{
  "n_layer": 8,
  "d_model": 320,
  "n_head": 8,
  "n_kv_head": 8,
  "head_dim": 64,
  "d_mlp": 1280,
  "vocab_size": 3084,
  "activation": "squared_relu",
  "norm": "rmsnorm",
  "norm_place": "pre",
  "norm_eps": 1e-05,
  "positions": "rope",
  "rope_base": 409000.0,
  "rope_fraction": 1.0,
  "qk_norm": true,
  "attn_scale": 0.206,
  "bias": "none",
  "tie_embeddings": "early",
  "parallel_block": false,
  "extras": ["local attention windows", "capped logits"],
  "init": "uniform",
  "init_std_qkv": 0.0388,
  "init_std_o": 0.0,
  "init_std_up": 0.0388,
  "init_std_down": 0.0,
  "optimizer": "adam_variant",
  "lr": 0.00116,
  "beta1": 0.9,
  "weight_decay": 0.14,
  "lr_head": 0.0167,
  "warmup_steps": 395,
  "schedule": "wsd",
  "decay_fraction": 0.816,
  "decay_shape": "linear",
  "final_lr_fraction": 0.0,
  "batch_tokens": 65536,
  "seq_len": 2048,
  "doc_mask": true,
  "train_tokens": 368800000,
  "steps": 5628,
  "dataset": "wikipedia_en"
}
Each number is 128 + 24 x the weight over the matrix's rms, rounded and kept within 0 to 255. Layers, rows and columns count from 0. Numbers have three digits each.

# up: layer 3 MLP up, 1280x320, rms 0.0589, rows 792-829, columns 240-319
# down: layer 3 MLP down (transposed), 1280x320, rms 0.0433, rows 792-829, columns 240-319
up792:115148186123165130105115157121150169093124129064101120132111125120130115123106112156093127141110137127112118116140143117161077159138142076094158129142137100113087110094113142145129175143162143140109134126123094148104151124132142135148173106
down792:099114154124135081121129147081108078098136143123083137101168107127081100134156118136136076099124127189116141129127157120117128167169105132131129125117094124134156158148114166142158097109123102130097155095126107105115135143190137116119145122
up793:111116143101131156122127110084159135118132096151151118117094145147153132101144133154114126138119124160143155130088113108070125105156102104117136135139103119073103107128109120127183132136101102102097160128159200100114129132200119156127129116
down793:114120127110120093143087108161122108096114075106093131116143136168118125071122171143140137135132091145130116099137099151092085090119137148159102102108113159143142061062130123092141182140105143154174146169117172124137153098116123092136108084
up794:090120138091096135104119085102119087116081126086178149170132090120114096118078081130122107120098155126137169057131180119088150103166165104122157085138092085130112085138131112122092113122116155132144116136089109128128178112156151161126130102
down794:139152136146122108106055103156137114097123150141079099102125118135116116152163163121159104131086120196113105126132117118117170150109113125112160155108130143117126125079144136167176146150113137107126102147144162129185107157142091134123143121
up795:100148132103106197104117137123083145110141136143102131132129102129166148103121126164117163161118147105100121117177140138092180157126118165142126133182122140120094158122152104155136141129121119103085129117160162143138108090112121151115100141
down795:095123124132189110118116150153128113156120148151142117146134156176079101110127122118104120121129107171124115162133107156118074105127129100164112125140088153127099084122125159097143133102127103121128173159107127103127195130108176148151119137
up796:106132183149160130148134120127120148140111127155105085129114111122086131097123118164128148135087081138124100102139099162135163124156134114148116114108140145091128140157137146125153144129148128120106107169138122112133137127095130165148170096
down796:134095153070088137097121122111133111133137131113113106125123127122137096123120144152152141093137091147144108134133153128154110144152106141154147136141149151107141141142121145136155177126124115150151136164081118101112139158116115123141108146
up797:098132123108089136125134066083157097140135126114135113141123112153148101119131130150129137134124116127131109099179134122121110122170165108120147120124084120152122183130135125148132091107124159118140092163105123134122067146125149127117135142
down797:127139117111112137162149121161118151129142136141080151119095139154158130120126138147116100124093148153134115117161120109139133138104119103114118165117165107125123118117161133101150128084159159086120132095059120104129140131128148171174140111
up798:150126111143106173126107102119148154151085137157130131128120094105127134156093117098129115163139071155124137125149109103109147131162111099126121159168121109154107122115134174140118125145176096089137118147122150153111143140116168138168155138
down798:114125112148167110117196114130107147119121135116100144071128115159116105106114112120145143143144099100119139134141132113123117116129142137145164161151121107059112131144118108136136143144159137109129144136120106115182143086123088118098109130
up799:140155094102118122120115113092082130126097153140097112115167122110128130097147117114140130103165107148122138098144100134137191104165128076137154094160095121121146110159180132093114157075139113106109158113140094139107120141125087111118134106
down799:143164144122099112148072099139110132125113115152112095053097143141121171121146134088146130124166120072102135125134146154098169089148135135141114110108132131092137150134053119189133096103149184114100137085133150145131131089078171120132133118
up800:117128117160093178132122096107127160144139160120150162171140103121138119120125134135120103104149133141138116167114126117145092112138148097109146145156087147150108168148128102149104143159131132185121154155148132152092099148114129131160177117
down800:107109125115153143115135111130142129095136107108113094134159207186160137126136143144107117154128122112099136101120128119100148167168112136135095112114084128125107087121152140141120150081117111098094140163165086129138111121101155131086123152
up801:150123113136159182113103122153146150184118142128103140169122104092145109113092113098148146154133102135121147138105115131174147098163140133145139140142096120122112145121126119088137138103113136123180136140161126126077140122102113107121082138
down801:149138139167133095105120121106087120050143073139125094130080133108135140133127133092109170119147161149131116101154128118124149143091105128134146151128119122131124113118128111111121136075127093137118140151126119109161155102113141188132107144
up802:114156110124139122124104122115105128148154112153162125155152116069145148148094141126144123132127112094166128099123145138120155124122167125153107170132150169076138148116121145155132139119097145140135066157128126160121114099108142104119164114
down802:135112133078110134100128105092146150137117173102095111116123120115153104124141093133084153143109176155111134154126146112124131117156093093147137117150156143111095118136146109158171132187172147152123097099089096139142119143123123100105124120
up803:071159135146162177135116108105138093102133187099136090077141121155163158133135136121108158109118129146147182150122125132172152108108146122130112148112150118121129133134129118098122129101132150127123151165124152132137177125103129141145097137
down803:136107100098114096137117133126139147115115116159103131103142141126174104120170153139126142118160143089117153149116151148136130130119157128130158149100139146158089133122130180121139097146103139079116066112166100118148106069135141100135150124
up804:119149130121092160135139099121080118132134154124130143164120142086143115156128114105125133101142123107146124134131162100116121101146148106097131113119111109151125108176091145116136142144119093108132145140148106147122120142139127115151086120
down804:136090116125123107148111125123117137157143102077118112110106140136123121119171096127138149117094110120102114130091113137157113173087088097066138087126134150156104119152157089125150130114155087112120091133098136135122109111131122094095134123
up805:115134127098140110148113137134128126144112156103144119113124133147118126122091158151094132085115147086137156112112139124107131126137127141088149131113122147074129147172145163119137132116120133116112132100141087141106101124156155142081124142
down805:132133078123148109200131134155145110099095070092143148132152142126113179117142131125110114095123120154134093159189120149142108116125149090142143136110114115148106119128140139135119144122110139168142135117132118144141134142113082132147134100
up806:119147109152108198127100087132106108095104151124129128148139121112129127153146161130139159127163125126077136087117109109125141123139128134139121137142102119133157113164121149135146106136124132148109106137130159124126104116123154116102118093
down806:125122097111127078107097153120106142133170147105108123109129126156139108144091141091108123112115099082098144098102144121135152135133073125060155114111142091081172115107131194062122142127136143087113156108132129121120133144105151137136123104
up807:153088157144103138137111131143105165128126117110132140097163100094109139134164123135109128118162152161138140128151151144130124137115119130141123114109102125122135124095106157156156103123158120132135133158142162134134122146097170098115156126
down807:131175123124135105116148102139134151144136127160129111195136116150136133155119070116109164139163145120129161098111064136115128147152119127109143130095136077158159130166129082094106143125143141185131113150069111128106111081101113147105097102
up808:160150094147092141109117130141104123159179140124147123122100108137102102125143148126079089073188126111152100108099131144175165134184137143144122118104121136154122144103133143122144120144132105143093166097137080128167134123132117117122172145
down808:091128108088127142169145133161134116106132145122129132162120106096133126135106130145107167116122106124126130083157139175113133142130094111128098128138107133076112136122106121141103091134141136135120142144161162165109096111168078116169080133
up809:120110134102104139111122102111125137109144123118138101169138085165093096142103154132126121136115127133139138106135178097122106142118099138123146132131075097111115091183131147128169102135111119136136123094119116119145145131134132164151122141
down809:151133141102126113128156126105124103099130151173155143090126132188135145113133136085173132123152104128087137191135157121115165110134113080124122125140145191133128135151099134125173138155103148133115148148148153135116128135148086133078151122
up810:121146162133096148127099119116113121094098130135159123099105136144121109080132098125141147134160157139163139160118119134151112137145100147126159124125111102103130125116133165106141167131141160112163136117126105121135121128113107157094148101
down810:141123105083100147172114104124121103123127120121122095115111140107132157117117081135142116113141105118148122090181120122101124114148137147139147126121166152091109150096107142146169104151125124153143096131141145147147122131122110094162145105
up811:120149114089170169129118119096115116131126152112149125129154136090128115138118137176125152097133171116101160133113140146138105155157118142092120103142126170096111121134115121121130148124104159149110084134132089166132115107165155167087151148
down811:161067117088129138133139129083164131110142090119129166062090144134100150123104050155138120084104144175127126151152102168139158124120153137123082110106110141124120143103118133128145112135153164157069105126085114153107140155101127165131113196
up812:145136091129125079111100098116116131201214118115143146126083122106141159137124102113153126126135127120137117102113111165158170142136146107157136124151153150128117155124099167187141149132157146086102123103139135157138133082147149182110102123
down812:126121131155103155111115081144132116133154140127095090140148143154132128108149135159117170161134080141143116168112104126148124139107040131129156131143123135197108138138083146136155122124128180098133129101126139102120125141078103139148137189
up813:138124149130137137127126127116152156155206122154115128120138131124133132147128093168155107092173123119105097167110109137125126136114114163145125115116125117147170154149157145115118144114110152121104111111136152094115181122139087104140137096
down813:157137149145130082157118127123163168119111102102124083125107120132099149099114124128102091086106114156140126123103148146176169116109108121104161155162133145146112131131106117169105151157119125117138089099128148132128118092098133097121147124
up814:058135148127140102134117087085137114122137142079140099118092103128126136130165087119096154119119128139097108158144102110112174170099147153103137171125133111136143127144119132135151105145126117122133106095097111128092104119115169126085109100
down814:179122165122120165137134144115110134159129141156176110121138109147147124139112142117174093116131097106139136160113118119126134100158064096124135125118105082121123119132148063120156104133134111126145155119138101132092146167129106127137145125
up815:139132175121135151100143104108132111160132155138148127139108139108136149094190132141146145137166158111169121175114113115129147096136143142123124147145120147129109118138120137146156152113135099138162113102165099121130173126144140158144155117
down815:068102130132148170172150135147119085122093133138096141118173107130127130150093144161100071118142133134102132096179125145126140171113156152148164120117140114122156110131141157081122128101130144121129090139130120141090122099119132103115095122
up816:138123112112150129139136108114152112141104137110102152118119102122140122133124123113112144110142118167116101122122110102148144138111147112098159117093103113130123133144082154129136147116164152108141134124120132114103120111137107106089114110
down816:114162164116140148130111161159146129105099145148130114152151141110121134152133140180130153134130132141128156161125121149100125126104112116148165128144152122119129118106177097109131099121119150114155117078110136137138163125140151160128139153
up817:103138155125109101131114096118087097179142119166176102165125121150118167142092135087154135144152173096147150204123188099162150140142130145120121110172135112060135129121135112162126140133124108126121135115171115109186116131159097140107100130
down817:163122143104143135129145150081117124101183087095114135113129108103108138086160125106094142147086157144092170100114096120120106140113124092114140130144116091120145111141117156114138139102116158148118100086128120106140126145103099136132159160
up818:103146131135117119122151120097155140148166132126118150141121143102165129118143153089140130136135113102144126135136131131101107156142137136162153108119115172099189132174126161085153163128161109067152129073133126130150140142132096172163143125
down818:128137110164186110136121135168148088169089139137159133142118156153147161110092123134118131148144101119131112171105136121165113120087100090108115100142160103124106100112138138102143114106129185130155126099144106152122147090101161109130144142
up819:143152125136137171127120134102110101105151119164154125141130131110152141152125141094127141128127112113162157102138130129153131108164159132135154131141109102121094151131103131137147171120108143094085105130138157164151111134142113131161100156
down819:134116086148097153109103093142081125129088107137106076160140148142146133117143084148128128096136092143112122178112090142080120137102133165109158099120115143169119115138137135068112091104171167105149114103154144119060127115133098139098131107
up820:131161111098106106126173141151130123071126159097154140152124107133140153148142163128123118108116152143146160126102134118156096138154132116129141114148123114112074103102111125156184112109126128131116140162143143139169099129083147141068182105
down820:108113112131136108112103126126119124126132165092125101120103127084120155118090110084140160114201094101115129148080136131077106098120129157114135105131114120106156117124112095136061092170126185152168071160151127145084157134163109095126109123
up821:133176115159141140108120090140124127130135089181143110095125110138093130146116094116133120114169128097099127124145111150157138126147110122101091123112150140135118168206142139130118179159141123142079099125196142104122056124134081124124117126
down821:084145188098133173122148137134171122124085186130156120111126136124152174198161135134153146139138133130093109090143133115130102187120134098136101125139165131078136138097142172140151110138131123174100117163145125111133102142109126138125121130
up822:113153160129093126126159136104138096107140126112123123131154130145125125146087163129141151132128142112145129088126135137109122157155134097112081175089141128115117109130130106128104141125120177151153113107172131126146156139107107099132159156
down822:118113133131175136180091135088112148102132147112119139131106133129091129128142114132154097177098156149109173108143107126124153147099082113113112107123129119145122101115167143122124113119118179132142157104123147091118116120138092169152162155
up823:132129154150171123129117146103121114112136138111121083123124139143113135160126139140117193134118135161153160082134122122135103091165127116145157146138101133128144143154112148159102182115104131170096120101152118146119118102185110143134127139
down823:168152108125155166113147126108123137126117114126134104116127116130104132100137134161125130162128143133131112090161115125119125132134145150156150146112141099114139153062107123106142131114143085088135140135145141149154123171140130136112131155
up824:148130117179081129102097090143119088138122159154139157123096151170071111112124170096135102114131103127135185126112103111142114137141134116164130161150110122138134135172129121134145135110125131094121120141141099151131105129119132143109176126
down824:159164114154085099105100107214119147123147132088105104110139135132152128156142139144106110155136125093127167133160074091151136096122130125135059084163141124157139129143177107121166133106175135132146140108170162146124135155113197133148118116
up825:150161107127153136123110091114158143110127155154128142142123112116104149103132145157163145152111151134164086124159117134112116126147139090122154128130119158091121157142170084117094129119136176153118174179172118097137159158157111166130165124
down825:162115114086146111124079131108176088146125120105144121150129126153132111110143145105127138128134117119105117156105051131124165104190122146092097131153143161133106091183148173090116151131154152100166139200149156130071092131125124107097144174
up826:148110153095118107102131097093151193160132156095099104151122120117147126155173128073176142122142096093115131155115124106139124136145166148140110151103129179111125130138146137130131126119153155145121092115169164158087071115125155127154106127
down826:135149167104126069143131133175102157135134135097138119159111137107088092154121155136096165091120153155165088145138120169134126155092112151159128142112153140126087122149119151145115132127132124174098128136140141121131080115122107116124123142
up827:076144148111085130100133115132134129123131138117058142144118113095146149139092153092125154142136095133167144129152168168168116116121117132158094155146101181143093119163064133148162123143152153087086123148102090142089104144129121162139154153
down827:140119158124132138118176109164168093087118135197136094121123100119137129089110123114126171132182105134139148076114082152160159140124057141170114105127108108125126141121157113148138107118157143106106097142082112120125136094068121140122128108
up828:116128104124119170122120108110140131101106142115095152182138178094109120135122124127169103129159124128100064157103162124131122123105140154157151133131155169119109121123135167146094150143134122128145098186151142132113076115124142119104151131
down828:161150233111161137091085122143178143089110135094103132140103142113104127138123169149099105153103130111132135098165103135107124133126100148102133107099151150141128139092102105188129116141141133159172143129109091150129172165095091081155127124
up829:119135118102149133108074117083131131108140105110098111122167147131156133110130091142103143079175147132126134141097126130115122099135141156134135132129084129137066120129181115153128170129140091086144116137187157102128120123138085127157106119
down829:091103141150151160117154131147146174137118104128154108118108094139123109117110118147077134110180145145137153129167144155086144123132096128156086144122106117085109089142163120174136144141114094177092114094121131126107157147178164115125124136